From a checkpoint of a small transformer trained on Wikipedia: 126M tokens.
Each number is 128 + 32 x the weight over the matrix's rms, rounded and kept within 0 to 255. Layers, rows and columns count from 0.

# layer 3 attention query, 128x64, rms 0.075, rows 0-24, columns 0-63
[[101  88 165 164 112 171  98 148  86  77 155 164  82  99 137 109 130 170 123 119 116 154 115 124 106 110 162 179 120 117 129 115 176  47 190  82 132 135  78 153 124 119  83 143 111 161 171 177 131 177 100 174 178 206 125 160 113 171 114 150 141  83 166 113]
 [102 143  92 103 124 110 132 187 123  89 153 113 115 104 164 131 112 201 124  87  92 115 181 103 127 133 120 144 130 119 114  70  91  75 153 120 144 140 128 105  91 138  94 109 101 118 125 192 119 138 129 100 157 150 104 148 139 119 111  94 149  96 155 118]
 [123  77 139 100 113 111 117 146 116  88 160 146  35 117 120 153 148 122  88 178 161 150 108 110 130  95 168 181 107 164  79 158 156  87 143  94 168 116 134 123 139  91 113 161 113 184 189 103 127 127 121 170 136 160 103 155 120 131 109 195 131 117 120 131]
 [100  62 144 150  99 149 101 146  97 129 185 119 100 110 156 105 150 135 129 104 103 122 124 124 117 171 154 178 156 134 116 101 122 108 136 122 183 136 118  99  75 137 103 111 166 135 134 155 141 119  76 149 179 178 144 158 160 159 123 156 172 114 128  77]
 [ 83 139 151 162 130 133 112 142 122 160 141 107 155 141 144 108 167  92  96 119 107 177 143 115 155 161 118 111  90 188 160  93 112 158  80 126  97 140 128  61 154 126 195 128 140  82 106  83  74 144 101 100 212 119 136 133 163 108 103 133 175 116 155 122]
 [118  80 155 101 156 114 132 136 114 113 144 143 156  83 180  97 133 157  94 192 191 110 136 117 141 139 122 107  93 133 111 132 171 100 134  51 160  26 130 125 170  78 123 158  75 199 115 125  84 162 174 117 110 104 134 155  96 182 125 177 108 106 108 132]
 [123 122 111 183  66 132 127 166 187  99 172 175  69 158 135 119  50 136 117  80 136 122 108 116 131  97 162 198 114 123 156  93 106 147 146 202 128 171 107 173 144 149 104 178 138  90 172 109 107 141  89 182 168 198  79  85 154  47 149  38 174  86 137  70]
 [144 194 165 147  98  94 141 195  94 119  95 129 108 167  77 130  98  59 197  93  49 124 143 145 124 100 141 162 128 117  95 123 133 171 110 133 122 180 171 116 126 168 107 129 166 137  36  84 117 157 122 147 193 168 113 124 177 129 135  70 165 151 155 102]
 [139 123  91 105 165  96 198  48 113 149  90 171 152  80 114 137 135 112 192 134  96  97  90 157 142 107 118  80 164 116  69 134 162  95 169 124  46 113 150 213 215  88 223  88  81 169 108 155 125 121 218 100  74 112 109 129 129 124 131 116  16 117 135 189]
 [191 112 138 109  83  83 118 120 111  78 143 194 142 161 137 111 135  93 158 154 129 179 156 139 120 127 112 105 179 100 104 172 212 125 128  97 104 179 145 128  95 103 168  96  61  76 151 112 169 140 137  78 113 112 127  88  78  87 125 104  75 161 101 161]
 [202 200 128 177  56   3 183 191 159 118 174 118 109 251  62 147  82  53 141 120  69 133 142 119  88 165 155 159 163  94 136 114  50 167 163 169  95 191 169  99  48 182  91 136 167 129 116 153 106 128  83 148 167 240  85 100 190 179 125  63 150 149 152  41]
 [161 141  97 124 102  99 160 123 158 147 113 106 113 161 121 176 124 115 116  64 124 124 179 105 159 130 136 124 142  87 160 117 106 115 160 148 118 146 117 116  83 169 133 134 161 129 106  91 158 125  97 132 131 108 139 123 121  99 118  93 109 135 144 134]
 [142 107 137 119  89 123 171  96 123 127 119  83 164  48 168 144 120 116 151 202 141 144 114 117 118 127 145 108 134 140 140 148 216  83 152 106 135 124 103 154 130 100  85  86  90 165 147 168 151 128 141 118 110 126 129 113  87 147 177 148 114  89 135 108]
 [117 131 118 147 139  63 165 116 102 105 147 118 105 151 122 210 135 130 152 124 135  68 180 152 125  90 146 109  90 109 140 130 119 139 142 157 129 168 122 157 146  98 142 110 102  98 103 131  86 108 178 172 101 160 115  75  99 145 142  68 133 130 110 122]
 [119 106 174 141 171  55  69 101 197 120  70 117 134 108 156 143 152 138 182 175 104 151 124 121 156 170 169 142 115 133 119  85 111 133  78 132 160 143 122 175 146 169 133  15 139 151  86  87 160 108 164 158 135 126 169 125 147 147 160 131 141 126 127  94]
 [135  80 106 132  78 169 120 104 155  55  75 210 176 158 118 122 129 114 161  70 120 152 100 189 185 109 154 138 112 117 117 160 157 140 111  95 147 131 161 138  25 103  95  85 144 133 158 193 157  99 151 106 112 125 155 118 153 118 111 126  98  84 116 157]
 [ 85 152 111  88 147 114 107  99 123 121 141 114 152 137  88 189  78 109 205 176 155 148 168 107 141 155 147 132 144 182 122 135 102 130 140 107 122  70 176 125 137 173 159  98 114 130 170 131 116 131 105 126  76 161 185 164 114 149 102 170  82 107 161 145]
 [ 75  88 145 115 153  92  85 104 147 115 143 163 137 122 160 125 127 165  91 112 192 122 154 151 132 153 126 105 158 123 181 183 150 124  81 129  74 122  89 171  55 152 114 162 116  72 135 157 116 115 111 161 153 157  81 166 122 102 155 162 147 151 108 131]
 [135 129 134 164 111 108 119  78 229 106  61 140  80 120 129 157  99  85 135 131  97 140 183 137 192  66  74 126 168 114 119 193 139 157  99  95 109  82 147  94 134 166 146 127 133 104 150 106 152 169 108  88 155  93 117 123 136 105  66 167 126 165 158 186]
 [129 202 133  93 139 186 142 111  41 126 135 143 202 196 149 106 113 122 131  81 144 164 138 118 146 121  89  84 129 123 171 179 114 187 141 140 106 110 106 121 175 119 111 111  78 157  76  86 106  95 186 149  49  84 146 150 115  53 163 117  95 130 114 165]
 [145 153  53 154 114 179 156 145 117 136 131 123  87 141  98 128 134  65 153 118 109 131 120 174 120  71 156 101 107 139 112  90 141 118  72  93 111 107  83 132  96 129  91 128 110 131 111 184 104 206 124 129 156  81 148 152 122 143 125 121 209 133 141 111]
 [101 107 100  84 140  65 118 162 136 126 136 117 188 134  98 124 116 113 130  95 114 139  80 167 127 174 146 134 117 149 169 105 174 103 125 130 151  70 107  93  90 134 120 116 175 113 118 152 166  64 177 114 176  65 128 163  64 140 147 101 156 125 114 120]
 [146 165 167 165 143 153 105 163 152 118 115 148 136 191  70 192  81 124  80 176 165 125 131 129 139 107 146 195  64 115 164 177 148 108 131  98 142 131 163 210  64 105  89 108 100 137 122  70 107 109 121 140 123 115 140  94 150 175 112  84  95 166  84 108]
 [ 86  98 122 168 119 140 144 136 100  48 156 192 108 141 105 135 130 144 168 135 146 139 102 190 136 111 134 148 121 136 215 124  62  92  77 133 148 110 135 140 144 116 136 173 174  54 127 219 107 163 115  84  93 106 106 129  92 125 142 179 129 102 109 147]
 [129 126 139 200 103 131 112 130 186 125 131 167 148 122 175 154 138 144  95  71 107 124 169  99 174 177  71  81  83 101 110 153 153 132 156 160 118 159 117 162 125 148 126 103 134  96  86 130  79 111  93 144 129  88  91 112 130 155 159 118 141 130 125  70]]
# layer 3 attention key, 128x64, rms 0.0749, rows 0-23, columns 0-63
[[ 92 138  94 168 127 118 118 144 104 150 124 116 119 127 105 118  73 120 153  94 130  89 109  96 146 110  94 129  62 137 173  85  99 118 141 128 157  99 131 124 105 126 147  95 151 136 126 105 119 114 150 122  68 110 144 126 170 167  80 102  59 114 128 128]
 [146 114 148 157 115 141 133 151 193 162 150 145 126 115  90  86  66 143  86 124 105 169 116 118 117 154 151 100  84  97 139 164 164  77 121 114 126 133  64 110 113  98 129 130 122 155 133 150 116 150 150  57 113 143 143 135 168 146  83 150 105  72 105  71]
 [108 141 150 161 112 107 191 167 168 168 150 193 133  80 129 108  87 174  66 179 150 142 150 147 155 136 138  76  71 111 154  92  97 110  97 129  67 126 110 204 132  78 144 137  95  95  71  85 185 167 109 102 103 147 180 127 165 133  49  78 110  79 184 128]
 [168  83 135  76 161 115 116 162 202 158 146 140 127 122 159 152 173 168 114 134  74 148 133 129 182 175 145 111 106 152 162 131 138 112 133 134 149  71  88  89  85 166 121 137 154 104  92 173 126 129 116  89 131  50 124 108 148 110 109 127 172 103 168  94]
 [134 140  99 165 137 126 208 169 147  55 109 144  94 144 149 126 146 139 169 147 125  97 148 106 122 148 118 173 120 112 110 151  99  53  47 105 205 165 148 159 125 139  90 137 111 142 100 126 165  79 104 154 109 125 127 162 131  51 118 115  67 145 121 128]
 [ 58 134 191 179 105 132 187 119 148 158 155 111 159 131 166 102  93 130  45 177 194 167 116 131 134  73 201  61  92 157 114  95  80  77  82 116  84 125 151  98 164 139 167 123  68 113 141  93 170 182 174 149 110 102 182 122 147 111  78 136 164  42 155 131]
 [118  77 108 104 148 135  34 144 153  89 136  64 144 147  99 152 129 142 114  81 120  98 160 124  75 147  39 129 164 143 155 123 157 192 202 123  98 112 130  63 126 171  58 128 157 110 152 133 115 125 187  88 191 133 100  68  77 156  87 127 155 224  77  42]
 [132 122 174 144 150 106  93 113 100  82 161 144 170 146 104  68 134 170 189 127 162  91 148  78  80 153 137 165 170 129  95 146  93 109 129 133 138 197 164 133 156 150  90 110 170 106  42 104 111  95 156 193 132 173  90 123 152 142 137 172 166 107  93 101]
 [129 138  59 116 154 128 208  65  36 128  46  92 111 149 106 163 193 169 199 166 156 100 115  88 110  70  92 188 144 162 130 132  86  76 157 112 124 132 127 167 194  45 190 171  93 129 127 125 109 119  60 203  64 154  93 134 107 122 215 168 130  94 112 215]
 [153 106 136 107  98  94 101 128  99  63 126 137 151 124 107  91 132 103 160 123 109 141 103 136 153 121 110 141 111 129 200 194 179 168  94 102 167 174 137 121 182 198 154 179 104 122 119 101 136 196 153  62 170 174 130 138  68 175  49 111 125 154 145 113]
 [182 103 119  68 154  87  95 176 123 114 183 129 156 182 133 126 135 133 117  96 104 117 148 167  91 123 112 113 115 194 189  84 118 204 144 135  22 125 124  95 152 186  90 151 166 111 125 146 107 124 194 103 128 177 115  97 135 102  86 107 122 140 143  39]
 [ 53 135 111 184 126 154 219  85 195 171  74 148 121  78 156 100  78 139  59 205 189 131 133 163 209 108 189  37  42  94 114 138 133  49  50 103 135 132 140 201 103  51 167 150 113 140 139 110 202 194 100 140 111 131 190 153 150  69 125 140  97  29 184 255]
 [101 140 115 147 117 123 154 127  91 137 125  62 112 110 136 139 158 155 138 120 121 119 117 114  65  37 150 123 154 144 133 170 138 116 147 165 100 161 121 119 172  73 122 110 103 116 137 152 102 111 115 181 140 102 152 146 125 145 194  96 154 129 130 127]
 [154 109  96 130 132 114  96  81  91 135  78 146 146 130 120 120 151 135 160  93 130 121 183 173 128 154 113 138 156 161 143 197 119 137 151  72 128 117 123 156 147  97 133 146 165  78 103 107  97  71 138  99  89 140 106 129 162 124 141 169 128 171 127  86]
 [ 64 102 152 123 160 109  78  89 151 144  91 138 141  92 118 116 160  75 149 115 166 132  96  86 109 120 191 130 185 128 158  70 133 127 111 114 178  60 120 136 141 148 176  45 111 148 121  67 163 128 164 137  95 103 162 185 148 207 133 161 116 136 137 111]
 [ 96  86 172 191 108 159 122  57 101 106 125 108 104 137 206 153 160 125 155 114 139  56 108 131 170  76 112 151  73 126  78 129 101 144 131 105 129 159 187 148 111 116 113  64 117 165 168 107 123 111 128 164 119 128 144  84  96 114 134 146  52 139 150 135]
 [111 189 125 148 111 139 188 154 118 115 132 148  72 129 130 145  87 146 174 220 101 136  95  88 109 139 145 119 101  93 101 111  25 163 102  98 126 126 120 151 137  91 177 113  86 167 165  60 134 117 116 116 107  94 166 166 166 119  95  91  94 106 102 150]
 [173  89  96 136 166  86  77  87 148 151 141 154 119 132 114 115 139 134  76 159 139  89 140 117 134 155 167 122 176 103 174 171 135 170 134 101 118 123 111  87 115 110 113 114  99 177 106 126 164  85 112 135 119 140 177 183  98  98 124 202 166 138 108 143]
 [142 147 139 148 178 154 137 119  98 101  92 166  47 129 110 194 113 121 103 134 134 150 156 112 139  76 116 119 182  93 128  89 149 161 108 147  90 174 160 145 141 163 118  80 182 138 180  70 168 158 193 171 118 197 121 120  92 139  98 164 108 156 134 134]
 [121 145 153 161  74 126  67 131  54 226  64 126 187 159 155 171 114  86 118 125 157 130 117  80 103 136  37 104  93 134 141 181 125  83 113 104 107 152 123 159 116 123 121 207  97 145  90 112 139 182 120 116  53 120 118 134 119 103 133 113 174 128  75 132]
 [118 101 122 149 107 134 172 117 166 136 140 124  75 189 117 178 145 119 162 131  75 137 182 150 114 132 125 123  65 117 158 105 187 118  95 113 108 166 102  95 132 118  85 113 152 144 124 124  96 212 132 164 161  91 128 148 144 141 124 142 151 103  96 104]
 [109  80 109 150 122  75  75 147  94 157 137 119 145 157 159 129 134 129  61 170 102 148 167  91 183 152 151 139 115 150  94 110 107 160 156 121 141 104 160 128 101 155 173  96 114 101 154 122 104 127 168  74 194 154  87 146  98 167 138 132 138 127  86  98]
 [155  82 152 161 128 187  86  81 151 104  92 175 160 110  81 104 106  97 122 132 150 173 130 149 156  89 174 157  97 161 222 147 131 167 161  57 111 106 163 117 160 109  73 150 132 147 141 101 133 108 127 160 114 104 122 103 119 106 159 121 111 170 158 110]
 [148 117 118  86 109  62 199 155  87  82 163 124  96  83 142 155 124 155 136 124  39  75  81 176 154 111 132 133 126 146  68 173  81 128  95 124 133  70 153 142 121 125 121 131 117 174 129 132 165 128 139  81  74 140 139 163 122 161 123 226  82 133 146 141]]